{
  "d_model": 160,
  "n_head": 8,
  "vocab_size": 8192,
  "qk_norm": false,
  "attn_scale": 0.177,
  "init": "uniform",
  "init_std_o": 0.00498,
  "init_std_up": 0.0399,
  "init_std_down": 0.00446,
  "seq_len": 1024,
  "train_tokens": 155200000
}
Each number is 128 + 24 x the weight over the matrix's rms, rounded and kept within 0 to 255. Layers, rows and columns count from 0. Numbers have three digits each.

# q: layer 16 attention query, 256x160, rms 0.153, rows 0-31, columns 0-159
# k: layer 16 attention key, 256x160, rms 0.147, rows 0-31, columns 0-159
# v: layer 16 attention value, 256x160, rms 0.217, rows 0-10, columns 0-159
# o: layer 16 attention output (transposed), 256x160, rms 0.153, rows 0-9, columns 0-159
q0:130145105146144128126126126118131128127129131137131145108105120133132091130141117132126131122118106120124139134111130129120117131110123152121121112116116136118122126146119122133130131126114118144137125130131117123104129137133131122147135120106117132141146110117110138127152133133139118115139126116139138111132126153142122102117104122132124147110125132121147131105145136131092150132134113123137141143106117113116136125117132151142129142132145159112132116154104123144109137106136152
k0:114133136116149142129107134115130116166142139117121124143121133121140140102114112134123124130157136120123137128126122131114131135139139134128147126140114119142134144135147109120135121157138122137155119121127128120126149132124133135122121110129146136126125124128133109106118136139137107122146148130117124111121115132124134142134153132127124121126118113119134128122134135134121120126151133137127149137116140125135111111108128123127125135107133121110123124117146137127131114152110135
q1:137131130144131107129104145113137122110143133125142113104135112113135136138153145147130132133101134123133128137134129130147135128117147121133120126136136121109125142113145132145130127110116124144117129128117123131109127116129142126117127136136122131121132118113122115134135128143133118121134120111112129147141136140125132132132121140131132107138156139111124150101136122098121140111112109146134140121138118129102124148116146142137118130131127122127126153151119132124126140126109114
k1:132127110117124123142119134126130132143131121126114138145129123143125125142137112112118129121129142128116123140127119131114131132118128138111116129120120114139150131151123116135105125137141143124133119123130117125126128138128114123123126117124135135140115134123119111125134118139129129134138110144123143123136121115126129126128149124115120129121126120134129115142129129146127117127136127135141126125133140121134128136143126118113151113123127122122138116148121126137143127120117137
q2:115167117080131122136121125123104154119075150131113147143093154121126125113160097154110116136109161108137110122098112143030134104128161134152186102091133146121138152098135131110153135077144127170100121109178106095113118148148105102164104142152129143098136099094130122112154171154179092121130173147147139141152110099120183107170143098133148135141094128145138155114112147176123150089124140104127098115097116086136127107122091130120155141102124100162132141090141121131154134084150135
k2:114124148115119109148159125138127150157129175085116151121146147067135112133127111123138142114161120138130100126159129113100103122140140114175150139134113073118148137151137113136133146148134166124122095151112092108106141152136121102132125147123131135124142113121135098157123118143126139110132138103110138129127098111115117133110146107183115118177096143138141149098137149132129135152137131123114143128123117108135149122134159142127152095131098134179116116109140121129134103128080108
q3:100160106107124097117142118115185104099136161123143153124126143157111126157088116136142102094125097188080152142123134142118129167110096140060114147074152167105123144127146144123135120086158119136133119146135176155152122129117181116114138159146106102134174123125148151128136098141106129105126143100097123137146136151113110150156117098117116090073129127150112099095149120095146165150117132138103159137153083134147181120150142086147096161119126160109154096147102109115121134132121138
k3:101122161111150130119148122116123136102126136117138123144139150122126132133139107149140123148137116112137120137119152147123123128106111115099146101131113134139124088127115122148154120121157129115120127145131131138125136118131127132126132132121110113125136111113081123148137174102149105133125150114119136148120108123151148102123124127103146119139138126109120130136117120128121138107145129159147111125105131128123152136123124154145118166123126114144116123144155109121113134112130140
q4:154096145130141125122136112154097151152124088127142123139107102108145127135154137138120123142112149119172080127129112113101141134131160124169156089158137122101157130138135120151149133103093139122106133160185110127130059148139138097162141129103133157132106085132134093160173111149118138100146133155175159130122136128143139120119146094127140101147094111161119121074144169121124108136127127153087150116131094091078114070128145121145144106114129104123138110134140116161142129125101116
k4:153148137151119107124146133141141166161134118126133129155100123073084102131091090115116149130110138134155127156128124098140147179119088116148101130118108112172102071135170125152150100125102157135118109146118157110143156109130137144141117120183139127125126116089147103116117150103114150156122120149165148142073129154176126122120158151081110113090098111116117140156132165112129128118138148135135114145103108126124107154127130176095099134075114141117181105132157114145161148112163165
q5:076160130106105129150091144153123157095104159136103072136153163178094090237121100200096128146132110161094157102123157153156117166142114113169120168095154159141123101119122132164089140059168109122087126105132124091165104098102109074153132162152102149146143158197163127145130059118114138137136156126112109195103158206181161106128160159187105054092126123168117113085161083105137109116093112145128104165087136121132089106136182138153026189178115151058155097198179099109119199173112097
k5:105122153154130148107103154152124178116167127127090099087155144168135113116121123167103182092110122128111136115069164138197102144120128151200078096071149142121184105091167098128120125055112133186155102119208185163167062066122166103052122131115106211119170188109113165036191084082193143086135145139135082085088188173166135089175028113106120087073193117115092076117198098108082192084146140137202148189119179143146114106082089120116123189147118139131134080129117091163142076181202140
q6:127143161145140140090088149189135168110174122121116152137152120139123126101095155165092153085130113152126096079140092087082125142176145118125135087164148130181143132131134110104152079104088135132117086165175132130120118138100121075122129113155107129144152133104109103130153127165085101110096148123162132125109113131102181118104098090115128143180110086139171097116079130136124135096114124100148109141150096095147170106128067109115086085116129117104121127112169116149195176144166085
k6:124141135139127095111123182143141118138161138134120128108186173097110076106155132162146143176139123120100138125136117173114079133147136146100127116148129086142131123134185134122119114083105135132060154123191136145093180167162126070151143145125158133148140104139150132156108158085122132087101114109127155117171115119055113157128111136170119137147104082136175149118142130091156128106112104131102123123112077163098140145143192083161184116139149086129157130100155160122134141159102079
q7:107096131148154087138174111111130130200157112148139140114120124099153153053105138117101135164112126107142077152102135133135111124118178140171113150158173052095132135109144108105142146180161125111171198136105082121120140115160095189162118135204158100135085125081129161089115129138157133129106069135145129089211113146063138132115174108076132182116139122120116131124119096111127147070114167159157140177140148152148121143100111132122180143106106076146092163122126131115098084073144166
k7:123139131144126115166111106116152134165079119107161111187108098108148131119128090131158076140139130101106127131104136111084138188122113145084143153123104103119125149137137128114140120162153156094109121155134088154095134143160114168148162142151127081092095169128127149167124132168102169125115135123146132143120127156092150147112177147150105118118152108133137112156091109132130098130125137109122165085121084142160089143074118174118109111096085107103112158146123144139089127131099130
q8:099112132115148114093160110109130096100104136143094136106151140156174127157130135097116098120108113124135153090151147148114123135126117146130093174079143137202150113132115139091078096151118103105115088143150144132186136142143146170145156144119158162145173113101126121090104128109104111092158126111156138112142157146120110128147143106119096153116111151075109114129080124149151134160060111089107174100141152149123141173129124107130148067114155110101127113143130156149148125131140094
k8:148105139101145107152119096113128094139025170136191119138095092108119081172074115105140139120104101105107154143146098127095163121092125115161081133081165104157108104101129138142160108110186150098132113124108156111172116126150126127143151102131098142155113129151135128098134089071101109067126133199189174131158090097088125138122172151137101126101122141157166182201124137155132129138147116104143190141104131102149074174164069175200131121123159151117154147128160097149162162114138134
q9:100081112120118117105149093114119114124125059152071118132110084093098121135162125123123161107122149140123123133104140161150128124130134156180106112108177108146143152108150113149145084121133144143184188135088106146125163129154110125176134128150181137090125110189151128147154098111138128121157095134112140137197135114111087108083154122123124104143112129114116118124141147118142112119109110145136122133125124126150134111114133119109153117142148150133136152135131089137129079125141129
k9:157060109089119127159171118103127133176114127125142171163152072108107178135161155121080127131090107164175150090145155148133089132170122130165159109104115180105117135152134120137108090118132137131123140132116120114105102119148135113104127131118160158128125131154140158136140079139128082077149116124165110117095141134142094141118114094101104148147170128122132115113125091148120113139119169138126119098138165154154120089116159120122156146119109120100126172131123138125134099095114108
q10:180123147158103113092136151182153134099126092104146113092123101139093135140109139118144143150111121089127125135129110153111143122150136122125082123165176103083129158133147089107151120107119153168146090123126119083120152118106146184142098181174152106127127142106102137152123114148125165113133133123073119160158144165081114115099157116120099132152112090150168139122122097086145166138139134162084118110146171151139115093165122112088131118136113134112096152115152130169139118124111144
k10:148107111166124086132136141138176159096098130103135096125131089134121145156156149122141126145152088102118122164149110099145167142131098068070166103125102146122123145120094158100107121117138120148115108146139146140139149139094140174134135161183147133133130106182105128148092139125106115111101155120149156167120183129077141098139144132121149093127131118137115076110114108131173138083136113124114085127129095160153125104117145101122133154095146093131165119131140126178146148121121110
q11:134127114139133174111087114094158115107138092128103164101088110125121073215156129113120112169104142156135160156146166083111087117156096135089156181095134125101120134118101154140070118120139117113118128108079106128107085181127115072129157086149156108165161167130163106164121151114149115121114161134152105145119106117115068092126084119145129115109092153117112135133126149106125110152141149115131125168118094162119163138136119159159156096124140104138092168149140128153186107125167146
k11:093080134116127157089121113084146124128169106110088152132148141104107129130130175111117123112116107110179151170164135120143132156102140153135079152096131140115157081136108126086127169097142143094156156136093134106150134120144135110152126125095136116105178101078157112181144116131145098129153120142144085154114128153158105147149121092169101119120131093086114128111117136117099141141146120113132142156187171161119161158092113151147142117130151133138085103136122134125194082146153144
q12:133101178118169109150108108143122106127109118086086107114147120143128130116121099125092123133149084150136184106137114173094124163099132130139106161166131139128148119141094143126089151143133091166130106150135121142179137111145117166107115114118118114169139144130122141111127123098102087140131112148131162138140124161109118114165106125139134095120135130109091111117131096166125158133162150139164137138112160137095129121094172114110132133098139102102103102111151123151152152096131123
k12:130134165122125108134070140122149100118130123138119102146116104134133103154127113096122123133114090111146177128157115114132139125136113138096144132086110071122121132155114167157116145150145084174160122127155086100123113078154145117123129120130164157134111128120162137136148117141161111096153093112117127078154114144111129132158116163143158109121105120143151126141133138121121094139183159100156146119128119139123085149137109116122132166106187110121172111165149068162105130121117147
q13:125133120136094122100145101122138131139123124080126133136119101106103134148146140125143097100155133145151126169092107108137117158094162147132145116074171159129132171083131097125120142135144159115129156113129139111095114168169126158123141169114147147082134117149146118129107116154127159133105104098153132144152127130133072080114109142113140118138118114131094117115102165118146113141096118186113105130125097159110110116142116158105166154132117109133152215174157121140109107113120171
k13:116100078103160124158163129101150134085112133120097126147143110131140156125193128114091107093107123179155111151134099126114127140160102116141129122091176159129135174117111107118164173084131161118096135136147118109152102115111157158114106120135130113097149115142153136111163114140124102130175192147164089165105125095139123155107119160075125135135187111146116108144109121114124148135117100152129124101172128140122102130105146134150095150163132121144108145075099135132180083129094123
q14:133152186148135114091137109116165093144159110103102148140095128129161137121166094106134113122096116119144107076136105074088155113093169124183148110085145162118167130145091127147092166122125148110137094115128153129067122154150107133146128136156109156117113102113145157153090151123134094133165111141160144133120148200081164101164141132138151164131116132099136153124149163091102081157191142114170141161111093128100110080089101143102121128143121122089148149126144060122108134162105102
k14:109073119071148125156098113103178103117104134124116101156163168136106124141198142130133143102105156151134146074155151147113083103127138147169141118142164136103157129136166167169152144060161142129167139149147125101049073131127153121109165152134111146124143162167166133116155122157169104128135104115116114158123130169066104136137099104181132113103158061104134087112111102102125110119144107088130125124148085139118153096140188148119145136173130141097152146102104106112162145141113118
q15:142097147133141144129120090130142151121163104119125153119074128149085086191112138121166123127085123170120134184120164124140116190179131082160153143164136102101081160131086104132090149113145144144119146144097134144085109155105112122163139144119123112113119114165137111135113069145100066129160150173186122154095092127117074126123040162110153097114059101150088106162060097088130098139110108103101080130141099160103105140192127177175122156113125087129118154154194123110147131084126156
k15:044121129147113157117126124127176110135134109119105129137113168154136133146146091113160107138139088093149110166137113079125116186104142107141122175131111159106101087145123143115115178082117125154124120131123124047130138118137156149106125121132169106123152087169170118128139135122143135089144203136146154141105116130159140157134118156113119100113103118117108160153143139149094166133110080130140174101138112157149129171104138096125133164065095170133098104102152150178131116103111117
q16:106105118143118149188131124087095138132131162141140144123090119132135128147130134102116116177134138129152099103156132095110152147093176117105124125087120128128133109106178131155141147115138113124129160142126133120135155104104112138077151144122129120121150122141126085131150134141122104144131123122147166129117134094128125137141094151118145110108131123133164189140117123172116107119137128123135095082167108143104127173164136140112152112148110077119103119142083102129072183161132132
k16:091170089121147187178112133104119119129142127166120118083109144132118124135172114090134131090116145105117109153126123118139128136127102114120121158077162173144137133143117171141157140120082154123133140110121133094088130126142096144123130135109089091170154168169083126132137168125158103103125116166150108157106127098118150124080125129116139143116111148141132132105112130121114114123119074102114117140141125141119162131157154130158157114115106103151079105124152151133096174131153138
q17:139124115161083159135157130136173134132100108160123155102117137096191143142186101155159077134144167123118157166112174135133104088063147089110109152120124102148134107177145129098134139045162098095094106096129119092150129141131130157136139110091165161112155149130138081120126120169108134154136123132158147139147127145156184115139127115105056093079127135141112148139153102115155163165140086160094115132152143148141123138106137144109188078105126185102179141163138125195085092135153113
k17:144110094075116140136117129113148149130133115156117112150114140128149076156139100117107105137132090040110136129132122133138138107166137128147131103094125119107153161100121143117164124121180156056103130129095120121179091114084133112121120124099146092117188088149121113114093142123121119092122118100160139153142117181140139094108091122132063136118145164113101113136126121137111144158135160117107160134155180139113152139130132156122126115162157154119147105099137142165145144128158160
q18:123150155115134128100131184140153113118096123127114123134185128114159132132112117140168150129107130151096148125125067138097103111118139143108150138142131163178138124118060136128115094114147122142133136097117130128137144125106111127142136161093106107091141117097119145105153152129078085156124188140093104113144068122136152145119144137131130146127156159137117108127106098117137122142141097123094119150080156168121127139135132130196151153114136133154136122139164146143139127132095103
k18:129135083133140071145120121150078081115087148134104129132136131131129130129094117106153145134127118112131125136126124123143127115118112130158145109115126105105103121122117153134111135095165127120147135135144113148160144132074084131096128105146151150095112093122133106092152114119093136166112152149130097118177130113146151182130122089150132128163162127138129114163157121164129124149158178123153090138089154119143104145153107125155141109158133148162130122115159121134124118110104096
q19:153104117118160158157142110123101128125100111128130091125122146133139088154124094134152134146065135146121148140125144131177095118109128072151153129127100120140114139138109134133117132137154110139153155160092136138127129128115153129128148121121094116100125092143155132154115093127136109146168152156144125131118134130149139140155099160127116102117099106097110156155146116159157133109139127095145112144113130128135149113130143132154077124126138114150109080094136130141132148111142132
k19:109113122137124176108127089121138125159164107114126132115120158129135099141117103110152113156112117108125152094129131150143117165081143112130143161117117117114091131130119131142128141170147109111163142111113129098126125130146162099131143107092139129157118106124127100142137094123090135118164127123126129112087137160156147129137105133078140102144129122107109145131155113127080114134114169118110129133098158135123130096143126102138126146117135135097087153136143112120104121115126169
q20:093099125118083119118135140078136132134127113176162070155088114076135169147126105107162116173140145162101131142128150159150187117138114077083110150126123081128086125165150120147144147085120105163115163100130178115118185149112137125074125128127143148125150125132162128170122138151122104115162112132086116144084077117101112182112135141159113120070095118174113129115131159131140104150161150113085077129156136114127108143122142117157164192113145190179166091143110129129096076175124131
k20:097149075117137185165143124150135105135154167127136164116131144090103140150132121135141121154133121071169076122135131099130134124137144127184114077168119145111123095126133167120115047097109085117065136128131113124113112144065089143137166111136120101126113132123079135148089161115121111147116111131150177168123080129149168144110095109124113110177060171142121093122103150138149130148136128136121097148126172104155147051176121148123121099072131156137137130135133130180121154106194121
q21:102158161098164143112108164106105104141145130129081104117135150122141091121107116120095131140122100118130112078184130164109107121109172140140122122121127092129174098119124142147109137146142080119169103138111143139119084147142134139117131123181097095137101136128122134114146156107102118112118132083129090142171163118121105114143152135160163159145132119089162136125122146138110128115129141140147152133133117126135106165109122124102128126138104123132080126087141118118098144121158120
k21:078104158114135146135084149118086117143145143130105111158179116160111109156118157113135112097123116151103110141146129118127154137145118150140124129138139081125158129143133133147150146124119127115175130128146144132087099178143103132104126145090104164159089137128114135140151122151126126071128095132119073133138129118117152122147127145134137127116110093156128111098100127094118123098149127101148114126151099129126117104143106125134135091181151132110126140150133116112116139126146108
q22:130114134144173123123143161149139166167093091114108115116142143128142128128131141135141098121131088131152149141124130114120105113149138116091148153147150136132139172127089118124106103148145105132135109157105119106115111123104126113125144132130158104127155134128110135157114157148088136110123186107140122123127114182115126103101140118120087111123136130116104116137113119118124111118118139165111149124133132137147145124158126121142163112136100120135104110136190116162115146087148121
k22:104119099121123084125105128140166092106108127118126093095116133102145121134109140140151107125131100092118114158120098069162136143127116102115132138130179101132129154133176109098123155089173139114105158140154151133143150114099157106105158130110170125139129098134103114141107102123108105132139143138122106157158162132103141146092127169130116063138139108112133137133119130151119146115161127102149113134130105139120123152138129127130132120144129146120157139182131139167138122123124116
q23:118129111143129105113121123147146175108140164132184178139135105121117179174140137161164161139170127151164134155068105094133113176128131090120177078111139162099115178102094067130165086124120115152103105112130106124131116127141170116111125147048100122111155101110135100140115106168153125138106192099140131118131092123159118068075103117107153136155148120154159109131089123140187148112105113153082114141135086087147149088191144108198187158132139114161156157143136140080153131131087114
k23:148130099120166087112187096115114144072111158150121119082136158111125131098059119123158172128093125098150103165088124094159111148094109091100126141116100163123091156134141024093168166143121138115060127139172151120145182174126176131138135128122133092077151086172125129074151182136119148165120185162093114133113121130148134113078143126113142138171141089126155136129133158186163146132078104157139129126099117130150147137124092124185082146118122125172165095106136094128117119150115092
q24:151132137094087089143130113114153158167164103146116085148157067106101090105162073104151131129167104155106190183158100193163110127140168153139062113153178098138127098111151142156099083129121158129149120069096110123112144124099118164148094163169138118112101130187132103116118180113074130087106098117111106141136124127118098094055118107165120156127139104125133109143094144102143133126100116110174124119110134128098060122102142134103120144150123155152153129117155132135137132117163136
k24:103103124127119095148133162121147126145135164138106151138140121120159176143125134117044141149125137127133135155128064139181186112195175132165130135164141115104118169165122128127086081094156158120145064144145100166124154117108152141084091133149192142160096095146162109098142070165118120084133117129122129110123138067145142120121131132127115187164097115122162073114109095094118103104145137159165145105154142133160129152153122098090148149124174128084160138140094143142134132095138101
q25:102095126119166120136139115127115135125113113113112139129152129128162143088125135130106124146147142145134146134155078083107109137111174142138149131140144145139144146097109141145143112162188141120194155157093122133103153082131086133116107094108144119139144137174122108134154122137131068122109110136147144134122080107097092153119124155127134131111146128124139097095118121150085101088139148135159132146122121153129140163107106137103162126140084072123104124125142120137151164101163132
k25:079138117109131128161094139132146084147137106130102146132160131146167146125163122110102124127135136150131122136138127120125068150148106141141157120095138148129108142133141181142129149128128130137158150156148130114083138092139102124129147152095160126148128124110139130153160097154170097112135124118122099138104119112086119161093135114152138151140129113120146111136123092121120123155147127141121143140134115143113125127148164138116153127140117080156086159123149148086101129150094149
q26:117094174146166158096149163127164140114121139155096117127138105135101092142093152110112167146116103160122120141138113152082118142194109145139140095138176089091149110124088141120132109155101093136141121111155122132107058135100170087147112129115129101168148145127135159148118132099143147102108170127099109144125150110112063129095154154172118151155115150092199124127077126113113131122105149131122139147177091136129142110159118123131130117105126126150070137119142122099164110098125162
k26:112113152179119149087156127146112137122123122109118098083111104149091135090086174131156124120128124142156108124122157073170145133110126154122103115147126121123121099138138120076094156132127107151164113148154145111093162138149099107123146148102162141122132091126146125129111121140154113119122128132133136124119163131130099158162152118150155146099126071164111125120113110171164117111127109152150098138131105160186133088099126108133132080140135156130117090153158150168144122130128075
q27:113117135141185133148143139162113142104102157120095156134147172117167173139115148143131088092128103140146118095126137112110144133120153125098145122130150165122139108127107136074110147140149140133118071168180139122170123083151069146154129127136130198110109138104107148098117134140134152100113090099128195112095136141099156179174153134132084133095166142162152102098161089124089150155133094187128113118135117141136116123080106121114124106133080121128140081141112106133132179088147102
k27:105163153070157102149112160190136109127088113137124100175110104164110130112130125105138141145178132149058110137137142112102124113118139159123142120139155139112142151125129153174122119140139132163135107095126103116142102096143120104134144119155115170118156150112105111097127100121152126133099154133068118125116108098073109152130104179151150100154195147133118166171126050109157131162130107151117163142114123102123143120124141162108131132152110097179134109162145159086146179162090171
q28:091095124107151120122138119094088108126114100110105144115097125129057114112099133105146150100154096112167145128123160089119150115170096149100096138146088106106111122114119145144132130161168148151180174163093115165127148120121090111125125119212153101149125153194106132128118130087165113103129118168181129122122098138125042104081113124125152104130097141089119148128146103137075103085138137091153128118133160112148129108138109140137136117145152127149100128122146119140134120103151141
k28:116114132142128126096107134113145122135147120117171146153127113133104160117123153115129131117146130166145150094122142087120164159162153133127133134140105174186118116168150164123102127115121106164169169160063103093101136117140112149143116108138155132172114133129132158186114125134124110133155092153117103116117137134135127173136120147123134098132092157095153136087113088114125101149125094091142124130155136155125124161109154131112181103066101117119116154137121180137097111146110094
q29:080117115128123136147185102068148097145063102160137079163141113076100175105115105110146122125197123136095142161117075119124155096029124183113140077163115123150132144154127180160152168168175094114178139123085162144109138119154135124081077113107090141172120132177147115159166152100171157127109100132092130150132106116147096128116098156183098133087188138132105149094117157166115146092131123111191137129140178101124159109135118106079139133134134125187104144094103139138105112113189129
k29:152151141133097126119147095115149106139219128117145130148106087148125158118146143085112111150144129159133091090145094111156126121104153150154154097155126138152114161163145175120128126174134093087153144137117092136089131099102137107165101118097122104168121122101128136146159116133093142147149056078100100116114137159174100146145153105100144165138122113142098124129092125121146090136144150160097096105127165106122140099166149119147133113177125127131112127109078117141075118125175115
q30:111088132163124136105132153126135136119118098113094135091155112119122108131142140139122150133108095124140128140126173161122119128146110103122104156138152080091155106122145111120126132117136091148178109140129120095209098110128120170141108120179170136114110163099115117126154123149141179094130136083097119122172147148119142121093164132140084120142121159115147123152151093119117150123119145169091134137152144141160127118135118131102141126118129144149099157132142114165124131108142163
k30:110088130130108103130148149131138128114121100111130073142126108167099108142127131150146157118136081127111139144141154109134162155158105105079113117112097136123146144125098128095125131146147128119140122139119135132149130136113146108130119131131166131128107129158117130144064121145125128110137114156142083159125159145109133141132128132134121126145143138156104115135120097119168107136162141132136114139157141133166123099083120136094138106135160131128129117178140171155137119117136133
q31:122130083140160135140118154163123143136102100112141136133147122119150148120150120178143139108122117113126106132131096117147117096157126089133155119130129157167104131126154142132179088123136142144174129122113132076140114103108117118136097121105126148135127112121114088164173126164097127171126186120154129134153141118152148112115132115107072132148129112154174141111158112178160146069117152195123140143097145119133130086127078104116082064128115104104102088081147157184133179132141093
k31:130117095109133085103151151138147165146203119112108101103154139096140083112132128111118168190144124113116126136099128168170080144145114107102131112094105131117123121101158159114165116174115158103125148131140185191153153130112158074133137113083142142158138088127103087116149091124089104139145133092105116141120167148081143129144107098114094132146155142096144109116147120142131129112154170162137122127122103110082152141101134125130137102143108113124087158108132114108115125170149149
v0:144130120122168133127144129091080123132114140135139145135148145127128132089147136119125141116143141092142135122137137124144145149116079119124075124146141161112095126125146105127102125102090110165167141139105142085136146101142155119110116103141110122114129108119141137104152122113167113153116115148156102099156123111151129139131094095100134133109139120116111105131138149153139168150097107109139136106108145113134152124118145142108116099103110126116130141081149130114148105128146132
o0:110106118109109195114102119129177169125121156172123119146087126087179170146081143153111101118074144145120159121126110156148129104124156152074129153136114148131148124114110123129185136147141119144084124116131123106122079161102087094176132127118150141154097157158117085135128118174131159100136124114105103120110136141149123113119143120130155168110146119178161098105073096113153142101116119145145110144111146076149116139145113148095129148135119120145155114147143098146119093125147105
v1:152133139145085147176087100146145114158138161115111142124110124162135171119143147126169140122135123173080168112139121105131156101153113140128124126084118159095142145132112090106104137146125145120111074101162148124131111094105136157121115149141097116116140174099116113109079112147148133092096157144134134123143079122133091129148156125122140104121135120141130111123116123140131123136170116138151123123091139154136125153150121135129138127125130129117124122117126117105120143124094113
o1:139114104128157093158118093112139104092136087124118130124168116140153101170087113104165125132101134121151162110090092142146077121145099135124114151137125129151123104154116142136110128118107110135117170100048161111203117138103133115117143120128155129108115101095131146149123137165101116187100126089149104164141128111115139140123134139129142121164117163159140149131168141120115140106106147098123130173128120118154103129119116125150121107153140128119130131160143115145123133175150100
v2:125105184133137120148151122144146136139091132097114122115155123109140186147159129096107110112151127127134162123130120146139130141141095092126118131172130142124126126150142124125163120118126121125098139108168094140112103121141119128104143134109100124136152118140106149116154139151145124114131094138141135139115118159129137091097118123129134085134132102145096126091146138131140140120131133128137155132113116137172116101116133138156125111147107120112128127110107107115118107111117133
o2:113146101124132118125093150111149126139100105136116114161125136155138109092130120148136131122151155162126145128160130151089125118127137146118143098100106105141110119108133126174120118103160088124135099116121094187133145149104162108131151122085177160115140134103145123088145135147121135138142149131117134100119184133090095133134160130177152151132085090136160110112126107107147134129102124127102094094170133130120125101135154153094130128120107134132120134144142143121127143136133128
v3:150092132110149121146124143098132146120116138100130134163164142141106163115148105128150125096155152156108168127103111156125127120176129075120152137134140104118174109133132115151108162110135148132081130068131133153160108156106165137172106131154121100147160141146148120132139110170169118086125152124076099130152117089110152141143147110131111125119146114143142127117139133116124148143135127093082182109124108123145131144117142121152100142133102158151107142086147122127129123136043098
o3:149139127173110050147195129142111119108116111146118126161152082110165108140090120159111100154127111139143117092147070126126114110117092166117111150128122145111103111136102127110150106137111126133174167155108122159144163116104168149104112107123152124111113136118129135137140105104121193147153139139120128119133170103151148135160128130117105135133115108134099160125116098125126159091167152131157080113130102145120147123154149150123155078115142085102100152137131101146131113140166116
v4:134121096109137133151131124122158145114098101120157117126127125146131158176155133122130109144136150129118112132133106155121166141145144104118129106169099126177152131106117131150127103149128148095101106131094110176100114155130147131122125129164132130119135132150145107150125148132146140133096143150125124142143146092103140079146109143122139107147119140122112113153138148113121106110143135107094094103118090120143079145109178119108120160123143130147118152105068118091128119116157129
o4:111149098124113119092134092107105092159127148144145126157122125118123138131129132152101149117130103165105129119148134065112117150091116138139117140065167125107096127123141137124113125141099110142155180150161089107176177103138109143125106129056136099114140147109125142144136132092131144107159139120128133121146139136148164139144150138156116146090090155111156136099138119122145097200087084103106162154118158119102163165148140084142163115137117081099145104126141154127129175133133139
v5:127156133118109126140120101109104114145139117154105120114117105108133146127147117113144185113117130126144127113171148093163117115139108163155086097123141112142117166138139134124106117082115121107152077110112085135131100147139103104141126118131121157169138110112133106099109110144104109127171145132143137124142131134153134085128124132119114108145120134132171179115108113107124116169149092132133110147130141115152118152144087137155138103148178145118111164143144124094110112168183112
o5:129092098137138177117118145120167137110089163112127114127128147144118164120104130145131131126113144167114080143104124124113119137119165141160122154147137155127092160126132120127165162151126158107119148128123150129122166116081098142167103156158120105145101125143124105144136143155112098143109136118122144070110120140106130142118112116130174139130099115109132082144147129102169124074139132140074124167160135125130182118138122146104135131114103133143108097087117104130143175094087133
v6:115122108142146129086114130108126136139125107128135146102124123109140126126112151169126139075124116136085114120162132127139153114139125170140123133152147125119140168152156178125125114118082100128105111093134138157121106124129128121130117154121136131139147119113126143142135144121136105133120141121178140118096134129138114117136146118106089121125109155130147121112123113161091108109158140138120136154109109134118112131142098126172161120148120128096123134120103095122113104110111140
o6:136091137139124170144161133134097094115129136128132115133134117103112107141108112106145136144138134138156126116132150151105096117116113109127138148123122132171082099135108100125131159115133138111149167110128134119136124119140118112092149123130086136111132149111138096103125117122135103142119157144121156113144119105085100112105106127160149180124121128102136114130138157113137137123143100127122151137128128128160146108127111159114166132136152157164133123092144134164139162132125122
v7:119117106099119122127113136128164128114130151169115154147122151135137119120134132139156104151139115133109110104111145128119127135119145137125113175150165125115124097137089128138137135133144125123117143108141108105125128104152084110125113129117113165118110166117153144127114125142131127117130137147158124123131146101124130142125157097121112133116136179127162118142145136152103133104143076119098138121146117106101120150137169142161159165118104139118090138111119092102108129125119137
o7:140145144161139160136160120121134136138094137085139122126159136112108138128087094153137146099134175125126124128158104158134118147126116132115128102119126140159128161120173129093149107113124116148123120114092184114122130140141173173095149129147097142128112164138124106131164099110076136130135107135106125112135121137134116085103120131143145141136127156139117138104131120113120098111145153114133103140102139085147137119100118105128113093100136107179151130141069126151131136150123143
v8:099145122137114106105103117127114109134148108163134136154120114135133142090112136117143106129101158132118108138123135138138151154136095147110101139106136140157073136161107183127118166117103137133110151147123104093112124107115122107134127116127157168140123110132128138144149152120121132135141113152118157144137151134130118107144125119135120118128114128105119139139131110120111126149115161110112087143140164144141151164113126122160095136104102123111134157129140136136122122120149109
o8:105112130128120178109126154141178115117106157120146117116142111101153117130142105141128095119109124147164111144128160105145128132122116111126148126175128121119167123074111064144120038151131115135106131113131093145131154137167134139112078096111136119118137123170098123130106129146118123107127088108148134102091120138122137155113133122156134100115129140125133117105118144134183155103161124156141156123156153125145165147103142118116141141133133139150115128124140101119148159111118143
v9:149137114155100128113082146144114100167110134104147126105087111156118114127134142144121130113122110089123146080133165127132121110115086132139126111103091187138147104141137162129123116148117110151126133138108103149153134152118093149144106162130123108121137109154128107115089128155074153142129119158180139145109121169118127131131140124133151147110115108113147121117129121128116152120108156124130128120130134122141094118117129133126133108131143103090160106142104101150117161116154105
o9:126086136120100108105123100106149149134155118128137133111158163146155100129122151123145158111143136087139143106104156112124113097137132137165101145145095097133120091150105150147113125121153100089145121108146108115140102127130158087115130149145158152120183143123123137126139117105141092158117135126113133100127098178123125157121177137131105133157117153156118099118137150159142064125109113153082122155113130152099186117135096139144125133083182134129074129122112150112169120158109126
v10:118149133088088106140136106130073132105135121131113149138127089142113128136128109122136146129132138086151141137116147136155111170151127123114075125127108118125134110154109111158117122133123123135131121094131107101145136145120145126144132113128128130153120176137099097121093148146110141148100123106149158143134127137152085139168127141135143103120123159132117105108154133113138085126118104103117101130146138124130133107146101148132128125156136152081125125175112145120111124131127103